python train.py --n_kv_head=6 --norm_eps=1e-06 --positions="rope" --rope_base=10000.0 --attn_scale=0.125 --parallel_block=false --init_std_qkv=0.0267 --lr=0.00419 --lr_head=0.0114 --grad_clip=2.0 --doc_mask=true --train_tokens=966800000 --steps=3689 --dataset="wikipedia_en"
Each number is 500 + 50 x the weight over its row's rms, rounded and kept within 0 to 999. Layers, rows and columns count from 0. Numbers have three digits each. The size before them is the row's rms in percent of the matrix's.

# down: layer 6 MLP down (transposed), 1024x384, rms 0.103, rows 680-714, columns 256-383
# gate: layer 6 MLP gate, 1024x384, rms 0.0664, rows 681-715, columns 256-383
# up: layer 6 MLP up, 1024x384, rms 0.0706, rows 681-715, columns 256-383
down680 100:507524491402519410517458501513514414547521426450479440614531531509480535506438470469398550459516507436504492535456504434499524521498431461412617599468500448507493504515493427516455408567510447555502518431499542448508472446442582486428567460493502489516596542434585530536427401556553510456393548498503475398563484515491537505513448468492535440522435453555558420522533459624587510452483
gate681 105:542503506539579512527570502456550406403522526559443511453518512519421602518502581523427411460449509515563436517488458515552451435499490564577536523524481596448449475529483496523566494450420580553422454557520577549457462562508465492503502433392501453430436525533476567424603471536497517468455519529498442473511501468582521501460509542528495404487521508555490445465644451491574558500453
up681 105:478497452527539436511519550391523447382525496564582480523484554464567468546513510436564589545495415515553521520550625516459515540607542498571519421489537484499539511582555536460581501500483453563482487537491441453502500567479446495537434489485493421480440568476499558487502572493503451507485526595513424551570571440479566491459492500486468470519381533524499447512477629472488522538531
down681 108:543511419462558489535533446429500515485457561463445510602461537541545441451519500496525556486554575533554548525489574450435579499549542455615481472433552484531485415538518532573485541538511458533460429502500418475486528500535553463436478511515516560531470621496572493511453497531474395500522554451490506458437487479581520466503535543505509584506410555498539567566535509486539577467464
gate682 103:582511456475512506575525376444462588501516502509537483539482446502458556473505548441516435569556506579483550438456495462499542434465498493503491516550511513494550486503527490582544533467509482551360518471544467464519499436477602512440549454494542515517473474439519510527409489522459377479640583504545518570376500572602485541566528423542459565484601353524510520382490489530492531433492
up682 103:461486527536518519482593484543580542445571490527482505541421498437508550500462534469453586490433464411514505525429352513565496546522420476635489478520495501424434553488490499576472501521541493462474595440527483490458541584547498424514430441397543520537544565549422493505542411517610536518556438503543488523424555363448546556490522508494578512457515488528553380567430481502557541508521
down682 103:523516415465494442595485436468519450398469544463502470513492535444543594497598443498472478517408560506529442512482513493536487477436437485463484452393565516510434493497541498529462495506409566537619482575505440444537427456457490438526589479480520435542461568549575499472578554550515489407600489560510529531532498460490525544561553397501578523444482544417505537475552481440426441518508
gate683 103:495583483479483484445521506544476452440439482546420526483548498526452445457483486400442424562569486537477434490450602460494568485511498515679465377604592595497485537494478418550568542491498439457468533520403528589565496596485547606520529460462412412550498530497468469523459532545546462346525540434404491447520447396463474500454526466387439546464538586447467502594584518507506436486442
up683 102:441494470523485477500446541471502518497475501492540558553505634584419590516535397468431550529407480544488495574527514475520515494432486481561562479539467464498443507458427514488565614541420501613552503483492466481568457479497471485509497507457446545418480556542445390587440553518483426504546445465447522517462449515537454424561464373520474465533498512545482560539541573539485428538463
down683 103:520541511556565496519537492465551562446477580496557516523409462475478544575535509526518417501557436402510454405437513591478529530585429548500492502515451503466584520466526462435491439489507461433533515386468493439480526593501448504524470438462441449522484457619424592459565487461478520533389488553478422509408525547490460406483536538454549474472421504450549562532424535563514464468511
gate684 101:461551432466505479466472604482531547576420496519357470485528465539560489478499483550518540585458593565508415512523559458569447477484423664510461484379450495526494431476497557581595482467512528544470557509496494476498519507541466463523532479466512461536538533485376547586501553524576578493585493430488537402488477545468558506517592491525473487517554517515445482534531485587547541442575
up684 103:542482515468532518507534516451397437467600599548474508550412414520530475559460502500501545396473534478526581457580428518502517480604515523486466431521528533465472527514469553480552477475497665501571498479520474552452505570406531399461530512468572498472416487462532543456433508534479517542500538577631537476486532430418510537497452390485565505492512634480566551447467465486524467493456
down684 101:524491479506520452480523471482411531511555485428459464502653470490430514539494460431473456552426506539483477529455445534476542473482358410488512456552452499527498536430497477456456563413498400440537513529395541528454471474517467474545471495542427495513461582494578487541516469489401382456411374519412555483463578548561512573581523475365494484507477539431636460497622486537454577457431
gate685 095:579550525469467482413408470605490399511537475535497645482560608467494570612538523531487510470605467549467517489608469507531496530445572614428458425494460466475592486478543552431514474417450492476477450568542489536487566567499462518539444519425527536450557492493479521415512401561467469527422571520481481604470516504473521461452502489501519471508489567604483509444526447560483405482503
up685 100:538471512474444460518515502538546509502460489511435441510518533441559500617468525465512435485542439541467537535517474440530386558514500481468586448454517431614430469495455505476455427513499445533467461581415465548455417407533509497458427459408471572582494507514546525437541499487553459424391579500449561489433591475445438495463446378496552530482504445495468483441475436504527490545549
down685 093:379468469494507395540458426401444551481518524508518492494552535461484414436494474473463488481458530451522452435516551460452519450502452511542527599503564532505560539467548485479499436578509536383517454442459582471555476561473500570547494563504525558466494468477579547514567508494487535477528522505498579527507462491587518530530482598466436434545484507472416538488503514483481532460545
gate686 102:490513504467495466470447465505416507490467456503572586530557528460491509555548559469436489565442590490418439553519452587598527587374559545590475491506577560498504572418564516559533536497493530553542473492517453528578460491609435526471480579421474520562506547527570494475591412500494519456505456549610544510429486496546561521525459528475443513476477532550600549619445480480396423462511
up686 104:513524508535565506506530465494427467413537592439505491454456513464511549535578554488521534574572486449514571454481510474474451573495528494488588467558446545572374433544499489525508508539543541486472490524519470538457450451418449589435565503547556491478521470513435568402508579454532501534529456478494502506523526536526473419445461523458572533514520570476434596521435554502386451549555
down686 101:448576429453524453545445577521487501497467488585564503484503557503499371474539465513579429517385507510535517507420436434424562442465441472528491561471445488596465508456442519492554512534418486486500572455484476536494536463495552509464472455547395546451466569471545457474564521459510508498583472428485490533411424551396566540522577443471552518567536492429634452388402498424535476427507
gate687 105:564522472519468528456472497474588583443515497454522476481545569405543503555513497515529553438533458481456490498572550465483499483491404483458545484559519509531514444476597593477469488474502534465471482477471530569554614476527523520497507558469578564439537481500537494461523513500456561555455474505390488464438465441556526525495535387543534566443523348452502538513571528442491566482482
up687 105:422572525444500452449508529501547486431502532502527571550497487466536471522515508434435485607507571490514561486461502561534476536473491442433552431521523519497534495484590537447443529466573509541559425491473533519636431507548519443418505416407578472473495472482561471493564451445441567524462452489470551429494582491502520455466556367522540511545456459515527524501479490474452522488412
down687 101:515491548553487537458542522460418506487443521597451591537510560427525553488516481501544590541538493523340473563484478554566489484468460502514442481513423528446491472452520484463541411513471521508525500560448543557458432421490499516566519577530558512531563477587512538500523463496508468450522614469500544589567520433512525457485409502509442472530445494506541557510500521514480508593506
gate688 100:642548517518474581459490439432539518512483510550513500482537477496510499480525549455597523510524480586425574560516523559495541482510479489504449450503544498478550559508527646452465402552555473453492513378454497444477524439515519508504497464492442491537544496445498543484505516526487439547617506500512443478418478496491453429498410550488510320530502504518517549550417482373502501531539
up688 098:373448445449431461564485516556451491383604520347478469543486521532417611484555480510400490537494545519443552490515576537533489513574506524500476523456502530573464485462509419556616432549421424413436512482550582455496486558502483492573490516530585440454519572567467522417501493486443531434510489505391477480539491478457540396502480484515476522486483576548460435506528519524602540514529
down688 102:524555484483480484527441541523502501558505451480463543475569433434509542492455461563544394424562509489494499533479409395439478478516479481530492469430508448496488582554515530576475484534517434552484423515473462405460580597539593479547469420533475639419503547546410482529367480446520582445486477489540445453544453488496549536414436445529558487575561597512503487522505421438451485557508
gate689 101:422513532545491508520504593531396627534444445441541543476484520460459446462397460472518559524589575522378458409491478472452413486421456459514498553507472516415404497547537579616460464620562519573498596484483509403534535461509496507500459496509570446471508560489490562450497523522548514578436591457552481480556516496515453461528461501493398470467470542510551450446478537487504567613559
up689 095:579481531528534506393500443553541545433494490480546437448477542510467547445502469563584465497456417615585504496561428526464517603478486482472580515534569532475567429510453510398556472463492481513487585484452542492442404492550414481424503548536495539493523538439615491466477578502595415483505483486518536580545634450423556468430565591446521511583404480470487575412391502497507484489490
down689 097:482424502426535511452478414588411451530503499516460473440531477445458532549506500528432510466481478494522545566469446513526483490632518480471574531422496577503548544475522511555504385483449461528505518497477535501502413360554500494486547450511427514496516528453510548523530517434581513470577432501489527545505410474546460540496514604441610440619514430455506531474595435594566435513528
gate690 110:548501548492415497595525542531413473549438545450382456519512583546468519467523423485521474469424504438425473527497522503483476526605468512478498417502472521499421530538541555479507452506499537446544525510460485549486528495564467385478536478487518622498503600491520451528541513512486488440510531548540384498513513500587506555462528582456475501421537405582556517432406492510507492565450
up690 102:459571472397463422543475513419483525443452501472490473543483566485524413426430492541551504475509541520444443539519520530476556565467477483527581514450484536458506607496553550490625496416498432554544536474460493457381542547563486442420509509519508493451539593562456389367518496487440511499457568471459526461534595535522498465485528614457493485450522487469481482434516597494415430492524
down690 105:563503467525491560539492522568484592490490537488566461496575465497602560515579581499502499418485466437491447391469573512491633551487621490492450460515463519429498398469563488549451515554407486500424525419471513412490327572470470448523485532503441467459532493568500405588496436551520439492358513490477507425527495542452476435462481511500544474496555477505547433566450469429571525557595
gate691 097:430463532488527469471486504415469529516479544550464509537552422507508526551463500464464485451513567449466444565524564452467426525514506456528532530455543474480557494529433507563366488591530470534497489513513462407531393548472502510515525545454510499499524415552537569372438546536532442580511418510487526430473496540578401573609527444578469455450498485492520509615508544416477502502455
up691 093:419454468438447517490480519581538479548607521534515502467568500578516589499511515493529496508494573510555482560540500513419437443591450462552537593603436478464427546566456510425491460533538477385382554470516530565505533516464525499524576480365469457574534508523529507513489489514563513548507504482489512504431454434549534515486551535551466447518479451567479428572445597460476573522547
down691 085:557597509451507452466465518489475469605415452423517555430462526487537478484528529526476483495577450497505463411546589549432433523378450569481487481469467547580501466456549509606471465410561510478604454489425527426555459460567486486436448467525517491462491579510492583509566491426447518495381493533572518502543573531415511465515507508550414483512491446449495494509524516536458442506373
gate692 096:419507545482490506401540462584596493452455612476507546463520508507438420545522535529445431602496442522506497483505491456562444462480416520563414530576548497463426497569533564552579407559527447545533512474452471471602512509458543552564405528526478425480501510586546523450495503499528538516474400493480487567513457465491566473532574471450470536611474402423518507452493509476493503479554
up692 099:508551506589514444425554436555563628520462609524491482428575459537415533557512488497571534573515493548490515489473525464387518527545546549420519486491503510440449504427427513526516448562459476500454483511628471519522513512466448595537513516490507562447502523585451494508530384563573521483458498467453410515518571539486595471525511440504550549479504427495458482418461487528437472530530
down692 103:463478389498448518421502559544471499484547491518514490547411575411520555528565482486446401620518540525450489511470523485485578586494497522474484542575424418446513540551532423483569549438421479403460464529459443511483508482601448523534452520489508550482503493473505481500396506396535450530565530555332526433470509462496459423495496530512516464533410487466522532519479502500504471559475
gate693 103:433480512396521518661526511538444423524497411470533549510443450535546508452528439485419467505476631554585532469587550467551479527510541432526495556511451499523518486497395566459468570521502533450415495430476475541444590502430448452504483466519473442528424558479459499487475502565543510513527471558501495512500431525501486436494464523465425556500545463565369483526589529429524458416460
up693 099:559470412549518510407462440399556477542529570503498504587394541545547484589519537573512572539553478550488485505446572622472474547468584483432524464525449432563491450454520584501590510498471486525476481458544392470553565447503519523514423535512528432586613471569498469500515454493579548611525437490510479501483578483496580527508494444591495501525571448367539437539516546470613459505492
down693 104:504481441506572466512532530575460521412460528457487601416568445584427542436560440505485484474424601438484484421563438528534512451564480540627504516459508443420538445519466537469487525437491482507550494505491484477464454498400479524533457474548553580444523410568514465486501577414414473581444498527515407470526491537589475576539477497427483464505462426578464575547471481517541531456511
gate694 101:489507505537436504451471413414445566507547660498463460491528515409544494589479449475535463598585483468386469559493502489469501633539565477568403457463508576515395576483487505517419492493559587537528492443522548450458521442472386493542494510551530437511489435529473504475478517472532515519527525523453496444492538509537433451493501540369440447522439581509509588515436556420594469446416
up694 103:560484472534492507444391519556555512421627590420430470508465462472526587529440475466501478552529438594478516473408518475561395535423474482556525516480562524507535608542589501418453469613511478538518509401610548496516561440478447572453510431556476496521466396494515467506605535447429509496542581453480563487543528499517509468588440486547407492533422487481497501524557505571481517496505
down694 103:391534543497540504457520511513445525472485440524449478454526542527514538514499505493488528480538534334438477490447394537510439506499547512491492556535471629519463537557500513566421508517483512509537574498521522445536576491506554582494543526567552500564479485491524501589456430419574463542521472431587522486431570473465426514528549524492511478521437534490549597478451526477626512555431
gate695 097:448448419545499416385484516605499546523421527567405453490473465406482502480470513543449552409507431498461453547520487559462467523475386522445569579463445525414481469511440532453483463531406428472460513498496441488490486439431508565518561448484542459478426436455530488480575481468477610468610444479592469476513418445503568505533457461502548526449457370436494523603467519458547441565524
up695 100:504446491482551532592483543437504540557534506556504512573562452443578501553451492562477512505421558460413443513529611445525443445480515452498442555407383446477479454569517531466504525541488593556432495473447446488519487401521499495442494471531478510444577493473473510477572586586507531566519547491547503450423491482509491427554469537508499487485487524465456408467594449564396531472414
down695 103:470502506484443524554466559498512545432569476480482496453565435492559394494462471565427454501561384463528543602434422564440569557522589483520482473478596450514484443531604494491452451546488451481482452514535612539556445579496544525619501538467546535436481539486511573442514511470478541518491535473507516487597488524551459554472467499516595523481486436498545487536443521453581523523400
gate696 095:451550545575458462510458473476420452444505476462467390537474523565565475470503491504472534447470519472539506467503483597444468566519428471511496501553477536489487531473511466532437615541574480514465512468468511497546536528480528497479521587515558456441506533480360594484513566492585491479570571567516447553501530497615463424487489614578414524497511509510488488444532484516530465467502
up696 097:544605547460530416410616501529481413602453527501473514599456436496510551511517525540437571435503451456518452445518503469516464506469499443474497470524540460419569500560564520492501600455501463431415525440467507488530510445443509596432474492455537632494498470530422510518439507478480482515479486599501477605385423546498503443500440473568560563465438514527521583448533522512545454572485
down696 093:549420497471498487474487474595530531488499539491494500440416469489462463470453555481563399480528501568468503580506571504489501365584572539522524552555602406596437650568479472488498433468545560446543486475542502491432440482472511507563452515570434460612530420475450546494582503525463501563498457447502557478544486547518469478469525515504538512533459533494471602569500418475473541473549
gate697 104:567530518470463481570473486561457491542495545552622487561481437551525387590482541449480503437584460483509565530489466454557369496541524466449375450484495408597495459469488466609466475533430593558491408579422506507521559523506520525517485460452548547466498435507527561508526639449579512476525439494544556463526496451500490567498482507484487568519473485455440417417438453485512472524426
up697 105:536449571621491489474452571478550468414486456556491517512443553470448425520470473471493508588523490420591506501496562549488439517462493394464517567575534497525504462580488499400500478486467512537457491450483590456488460472499537501536506462514506493468482498607548527518547488495555468553542473472486468517478453579510524441530462457513479556455543493482528488407502436536441464501436
down697 108:543543516526445524493509518515434506502466577456527442496563470507545541575483513472445459461504477529488407636495535602547510458489472496469538469440434499443560504547493526489461531523512467492555553489491437495549492477566506427469496542529445513494519469529470500450514462584476493516453416535456484563545439517564474618453530497506431588506489504457487629543519431491491565523513
gate698 104:452570491506507606531473452540517436511398566537503643488519609577577511503506431487487454508358538517448494523476553581538517456492468519488505461481524474568433543476474518498509604497480494448455490569498574571429588551541494554625513342507527504570511486404474409535498503442571504460515430501588531478543501465512505479517582453555528470509607595488447476492513388584428485466571
up698 100:567438462576522528441445485538526505518544515559516528537441426507488527406413470523541439433484474571486510548515556499566457525555475462415576523543465589501508509502520548536478423474522453404494544522518445428496439588482566435519522463508527474434513466450518477485480559390578517583485500565441474477571444548504524570504520523468480395515399510496390474450572591562492446575465
down698 098:554521450503491520510526548497536545522463580519461493547487496454437556487579448606476545447518611495492563487429494457576511473497547492513548542393571514538478537495509451575592518465437558514529529484451446526503496601504491469529516499420524427515498438453504417419426500508566493398529488524650539569476556355533440531505447510560445542396460433559523516510539530546537528502432
gate699 092:506480639541556473436527538473478466485505497550509562575446517524473495423550493427500457520540493466525468514531521502427517481486523487612477466450433509454503506445484505455588442467530509442459559497505504376478527447458623518453429538459477462502484460550357406438541542484490514527566501570541478536564482479500477501439463381568583555503488425443522451554597458549517474421514
up699 087:523469507412475561458576501511433555494385412543473528530391505521488544454569511543516517486483528449534505515535523498494432480411458554458506551470486479527513605546504484552540490430561519488390605627592543554478531535512432444465459472462489480484443462427420418532581442560563522507428479500543470565505395526497448500430511541570480409471507472413532394525575539560531441575532
down699 091:531488546484553433603495505506565526525502461401530482515492513513412393488510569479506476419469447558564465515476449508424603577507549435525490559523450603538474418507457511443525440600490504466541462465391553500496513555469432510506547472553485422531550587497539643481511437510525554565426508482492548533474425559470583498544510473475367542468537500530447548498489510561496560514459
gate700 101:578534488555476602531554570534488439571455458424557458556480473437426529515557494481452443461508499510463542524433462512452434457485447487503474462521504508531433580492370456521454481561478456346467578398551586479441484612521533498480574545464469412504517468362463480571464464514441563551532526528479522564498469434469501434512544466448471492476542463554454488454504528535503527488460
up700 104:559450557488485493469508544518516474514538557454514511377556459482516545443540429571512490634506383543488449535480516449557481541372477594575553475426487501421413484553553434517504492516518529531482595505495481528579365455458429451537545508608504496527496567447483486479497447544505431526509558559571413680476522475436521449464378531548594478518455443535568538499484429492565520509503
down700 107:470476518604550566497486518528552476538469453510554417580527519478476394557518551441464466491480547544483525559454523476492501436605510423462490568515536487595523577475410502488429512557475455435495560462616487507473536495534594504452488507548493396512473403371400495506497551504476564502502471524460533476625456524498475471519467453485511523515543525547427482460597475620512465417462
gate701 097:532488582487507478534500589488478404515506509501551465530523521466540564440478588642486460524510528537532539473549538554575503561459580507474481478475492420567545616466378524559465571466492517536504485518483471442512505496477573506513519516547488543548530546478531527512486467501518468525483462449396407475458397642618562505452452512549420444509544451490561573487577485393565527549437
up701 097:502516583558491490512554443502436540550496444541492444475532484463481469482441474460457554473570444444607470398589540553479520568541492553510470573532525463456463483539533463565406493556457455509410510561585564556499607512507436502486541599448534494588546456459537554534533433434486526497528599473448512530634430386500503380505426544505447478544597505459459549560501388352535558467463
down701 101:460460509513526444414554533484527533495426511520418475508462591460531433533496520486586523527451593623503497482438572514504625450461536551567485546522514545430521551369449496418550502528386495459547533479475452454550415543552523562455472443465420570494511458593414478465548449493505479497430428439471522443551542509458551531453476524474488561533562496508580524422461509489555496500482
gate702 097:549548481625565494486464421513478535403506562440472509511516465574503536469543499490453482491464525483460454516467559531587576484520480564569524528482554520584480512508511564492462607466565515568592503524410471489467488482516515535505498551500494510506459520507563585514506472549462600507514396510532570490557542414538478514610486549415499554534491551428471453472610539451612576549447
up702 102:541430524460465629522535511552389452420398406452493539516396417486447521491565608478511541418460484449430437515506447469516525473556506491543481492439470505447513510500479540464420480510572398458431531535480504487511464517504563592618500461561583523503470521491507452479575544452497569416618444501512475470522485501448467518436516545472370446516542535494645447541487508615439559539537
down702 103:364444466581501516569416510480390529559454497547538529574565571570499407656558499443455481554414462372515475523609514536575349537512563605513547452524466402448463528580540517450516548558498480464508583492626458477563516507402520503506518469429498420511614520509520520523435523486539482497461557547565489545426484475509408517468499466500457518479600503519513502452486517564435486509545
gate703 104:510539584441536501445483452494579558564538495598561394409541578524468513369363486485457477452520522526489482530467506519445520500535497469520599562510453592552461503434490510450462511520508560473550446464488507476540522527489524471536441466553426490462442474510540502544460500462511499579528504527597429475509489420503564485494424432524564427466449566530490524551513560464476472543505
up703 104:487519585534503543476491504556524498579423496509558507508532523417571524481516601446520507487562403501572451508453460548489463540518452556517451525478531557451519481448429415556536496431467499437526454480583423601444557477475460495528596543520561480479487596502532545512549569624452479452528469547512440433474535564517619477410510536413525560556471501506466537584598491548500538593494
down703 102:387563516544442529526450483329526487392505544461581601515492502460448507500481482522497441545512492462510480460509544448457500517502554481458499443587453507539398517509545448453586519482535525552543496450515500535475532529578496570489592562490462464464475521493529507431498457504480514545426534543457491484501440452448481515448474447549464518520470435526480478496547588508486497470374
gate704 101:441538488468493463514542554441485516444445506540454613390393500441455517516571589476486469485412549551505447438481511525450523454540521431450413480540465481481503596519582512521502539479434477505398423516527509559564542383570439511405564573538487452490451467526524464439543431538471533530515518471439515394387429476503477537560500463447480459550492511549512444429459585466486649457499
up704 098:456464556513464483546566433523464533569599607529450553399424388551530438447520514613549477444490488524509508463438492536544511508451490482574504580549522593502452454526507471582480478494491469465460514471557474393497484555530413492586470481507575463541533439459413496517438421518494580520487395405530498501482420521543491451501556407474545493526599471541459537563510502483502523466521
down704 099:495499540536570555511442408537498463465455531511466540482512432491564505488482418516455433512515573562460516569553588457565380504430471421578450516473582500556433477516466566464568462469529607586414594560500559491501474571517537440604409492360596497546559528428548467497517519448505499542526565503575479546495567447469450587530515521506432579541550504407495565545555467597543424550480
gate705 102:499401532462575472513457428548524494508464581528587551510443581530496539516428441460625390441514506439420457449549423517512458496525478476541525418430514537420466430532480503504450411545460516518435469556442488611552523600541445462518492515468531544534467403485477542525515449438508518585546584524444491486478498454682536440474493518625527509533491572417539552462568539491426550519558
up705 095:512447543553431421492438455534469450505521534504488466430438507622511518612516555472497543368559455458555536533558461526519495548543506442466523457405464580518422467505520551526510460521494513505488514510548476533542508442422524452401508533514550457427607493418519452429557515538536466505505541421452629450446619565514452509411419557491554426526473505405471527532438483399527451565505
down705 099:503552461478495528435530487432479452512520527549481569547617475447505552449538520420374637520428588556501513543467544452550491496493450454424528550454421468490482523449440497475467498514477507493535519527534481440470499464458441511505434530483505512388516550469540509592459517502527568555457508635499402543490451540502589509526529416441471505428495545603580432597470490572489541462472
gate706 104:499588545492579445467497475419526493514439501438499469546519515604453492539443506479520545464478520472559484464480474469416472528414570553464484461465458548456546534516454530612529433581431498484451508473578565497479522525529550575578448493399528557592505456531505447481516463478430635512495436501492375540481469532667438453531518493556451530533478492466497513556561543430594478595498
up706 100:510586549500532585417479613461436499522519475544535491475496483481512462537532403406504525593462477399378501514454562597477535511453538486456627517511487541522506461522476471500459531466431516553521308490442510434476511568532420482485497450550520494582482370478556451468522486487544530481452547483468550496459529435514494528595527525599502466493471491462451543448593503470422542474482
down706 097:507474544502578529548525495570423517531466566505483456482407508569531532542420526610464433554457487487547511558566546548477594474566524503514493519494547448429487406498593522504545472531430495458554520535549515497521508455576565449567563465489559508503560537517427597550545517546460498513468508436486572461508492521481480480348540575424648477509558477473532516539484521512555523548448
gate707 106:472409516522439512586511533575585450502464533614498495467429457437458453531476496652463474436506459560619424519557513564514610536469433581489522411580517580550471445486465558413494503462561552530521546493547558453580489490480576471449477436511457599435527488527502390558475479437479538475492608539542512507458495409537616555411523515571527496484566491459553530518459566482370513485510
up707 100:470500474529554502454471523512401520553480520435498536498474467483547491514537436474545513502558473434503556536483570452500463487599584494473504507405489427431473510594476421485502517466525507553502490464498436616462452476557529454476480599448456503612440529501366529450489408481544488495480419473480534537486492588476535510458514495480483528454494516516511497535563499520638477533542
down707 096:476541402526357531480539516470517525517466544472421504564482483505560513597548520466517505487540521496462561549480548429577490631487555495532461498447432534564459516579524474588539352431491478484571495582453486468596466478492531635519538510467551452508510579482556565504488444508437449540535482532439433499519515504513517563499516527599440550593437415524544483496527563565474484551532
gate708 099:583473546497477502632516537475461482538506512532499519404454474561536483511456444527473446598498501466537458464490560446532363497489494423421463433494555625491482507520543522496392483485485540527444501559404491559550549475516492490420565489419516528487533492500416544476426369558553486487612526481514487449493464542587580604430477547418521491538482486530451541538466492625561550564483
up708 100:532502433512550547517604475489471517453486473449496564563520534496596527462555520490516405515465473516440425520500461506525430431566434418499449471473514553471522559469496465516449466533450513504442532506512541573462538438572484489464554443504471484497457546512539491536423549577537466471583479419552466422477498488503589465512410576489395421463475567516415579497453589535428647532452
down708 101:450510499518537498507418552566606407539463443483546499534437456571431537438521535569489498548509585555470523427509501567451591529547491504509466491553492467445578484538495559474494409512520458406528455587434428519439439449478512467542524566550521574459450523522538488500507478548487568391521519470564545551547549537490507507566588543544499467435534557523420494573539506528569550563505
gate709 103:502474500537607513462514517470517539488515466477508442572510489498510536515548599554441402434437516583518453464543553484533508490550522417526604529561492545480559529418570531475548533497523434471508432495562509580441441456524537376480538446467536478512539501551489477561485465546515633366545579548511536570532485476452575441542445493513534545514589491504538382514552586501529489493536
up709 103:533425504535475511572557437513452509491534496551599520502422568426527439537432545482480511495533507454469549542499534502560479467493441404505519460521494595578509537521558650549526580515494510423585437571532482451473432501567528413521491577474424429473578459497531482470481448515509648512503486521459497450509493470462418493505526461538519480554527462470538451443506548594527458539403
down709 106:518377499545470580583542595486435485521483496501438462521504523472560490406448582531476470596640433467464518373480468494426472463515470437543513581465596442533430566535436518482508460497483575484486500385516423552443509585489527479422553528578499470553524502461479499505447573593476473602445509530484588594504534438464459459500508503475413403487495477593526475508494466413550472445494
gate710 099:496515523558511492503430595465462492500443455621425442515485485550437512469517496465538506552431450501456573541542536525497553504579544561548470499493478511490515464476562555473523457489566611457452494479450452615493535438479428502462503514435549459424497479502479496425551431575507510536453543480539544578494572494445423538505498467601596456463487514530445399440462484459491531454452
up710 094:422498538456540511395561464498544447416555540453569535513511449625495479644507496474510475582503514464541465571477477490498477577461429542457445567521465494542504469528548495505419587526550520505473449594500552527479510529576530550434430430495450464462525511494542545477473511598474566548428454506428457409554543402481492532564455477541536493512485425539482508436440575492450520463551
down710 098:591479503507449500537511464421506486538533522488496485568466553591531499434475530500493540414486495480504554503490545501534611522580495514503463492519501483431478594566428493440569533447438506516563405502472394423527501412508454453497561459463534440470403506493548613470499477476471476456525564554582465452488461566481564523503563579476572472483500467423507516446568487451509593459444
gate711 101:571482399508487462437455520532483574427527577427488449476592453548474495530459418552417573534485590517422430431453478509451408515540508546534518475545511534497556414506512564502434544555512451464548516594520618451514451443523543471477500460470528516541473479542477516441553454584519488520543468497449516524539592447498475616450548608533554563483529505470519472480450453460561509469460
up711 102:443583480461405569462538453412469510488486480446441496480554443489504573489447482477544440492540539377574540527507489416444504550535501555563500529446454554557493484520420537458466502620571421511448511487462447536516488435550509551585593532460537461491517478471529568538492548528522504501392459531516429511447538491486544555429432480466495536510504490466534613455539531500473533488462
down711 105:537421457549504518498508568570481446619466583521547539510509469514431538516514490457560552432407512568536423481491518528511579565540516582449419486411515569486454488549483561478445451462427563521493432577510610532534548499559382502447394494477528487496427519453544552475457526486416479554586482511498453438499505470424496529463543468493552579483612486541538465535500545599387535496569
gate712 091:475488512467501518589446537513432497461454490567472496419476470502475430532548570473542516498584487511517544517399499435494553536521453475454543644554485476483476444446553502521477563453494505488588573542458464531502632385515503573536485487501537470506591436495518528528556459507554538417554414403552490444563425465623522580484521500438536536509542509444584439479560427491506544558505
up712 092:543479519517543429590515489446471529573498505535560471494553568440515476477547432423391501572509452508544511609502523377501463432546458447484543396479491485412511478479385489517513440566545571548491367541540471544504500461474461521467369437525434554453477446595526443528478549526533504522461427499495411551495543484499461554499461472534497457509520551545490486462472498412534549481466
down712 097:509471553527541515435434549530466490416407514487492530573436526453532534464509492516475520501389540474507516387494521480497512557536520422449521395409508457535529603518557464522477600532571548494513620462455472454431485457550567546557560492474518495495578517476490457554561478509489431586527504474559493409492411457439528565508482419495455500436516495499466455557585558539623408463511
gate713 088:489496459522480525478492477460542500548481551424528532538561525581476478377564547513507465399492451513499484489471469469465570432557460509508546535444568557531495627443499526406513444484449454391493482556467499477493565476451464562458437545494488496548444514477492497490371520489509619481485431587623494558534486467403493466469561583545492431454593495409453393504616546546557491531516
up713 092:462512486495524506469487431474531469620424509457537629444455481493575499526454610521466467521503524530485536450468504460511532482464414604549543469400431479540496553435431474511440462394512582425496445558428543420567500381551437543545500580405502580562476562508561478507535549460441512437478456533496485564536483506466563498541482570512490493492570424509544424569514471461484456440516
down713 093:537553525586538479593518530482424592452533501549440405506499582477513536521452475495496589458579561412544476463480447581536451509522433534403502525502508523456577486541517527562485477495548462488509524556612451482527562568479464500505438444527496552502506429493573492424500550442491466548500560512559572540450418616501545471522420504491549457406419557504410485424472520496509451488514
gate714 103:562521511555517510546526406443479526462432445494548489501476486491382505578457458480515489404381470506474496430516544534506488512609512493457513433532455527538534524500489490466486510529589496464535540521398611471435434446580428500475579437496559446537413571441578451534476580394436428495499537543534398487520474469407564487527477492489549436502555496555572511516498554480447495490489
up714 098:519373491570503582440395502648496451553505424480545478433568485481436532504556475586534514482465473407412516519461560374543449459473422547452505532499422537502537488572497478420499494473579447497533525543440532420461544514502433585559406585581467510575439520450493460411519539563452520590596482494442577572521469611384475454497454471506530562519417416488429569428520449436522488442512
down714 102:508540450499476435441544570529544480432582459496442484514498418559464487535549507529492518544583532490462509542507403526471581502467467549452529565500493535490524404433353436424367469473543546519425471430536535438409561493452598435500494478519443510498518497571495607480519479511538560531512553427557483554385480536586509573415481495531553492430459472471499501477525498532514488471349
gate715 104:449522467491440496480494439481470470552489563484495570554525522521512531519460524477521589563574491398555576458503566481382479563482409549575545540488491449509472455494426459436508567481492543474500535595479547514478475565465478465451577468478505493530462464435357490469485498400458511523509423517521473537480440406488565510433504555537491523530495478561520469508449537487507447431583
up715 103:407480437543483406425483554487470549606532480518439501533495457464548495457461383420450450486640526482411500535469623530516518461541540422517503502458520533483517396460595472524552454438433430461441495506528413503439578440452536520578513493473415435490471580454483582518565562501511455441423549402495495539496438556498466476476495445396547406561557521453524635481518506439477531479437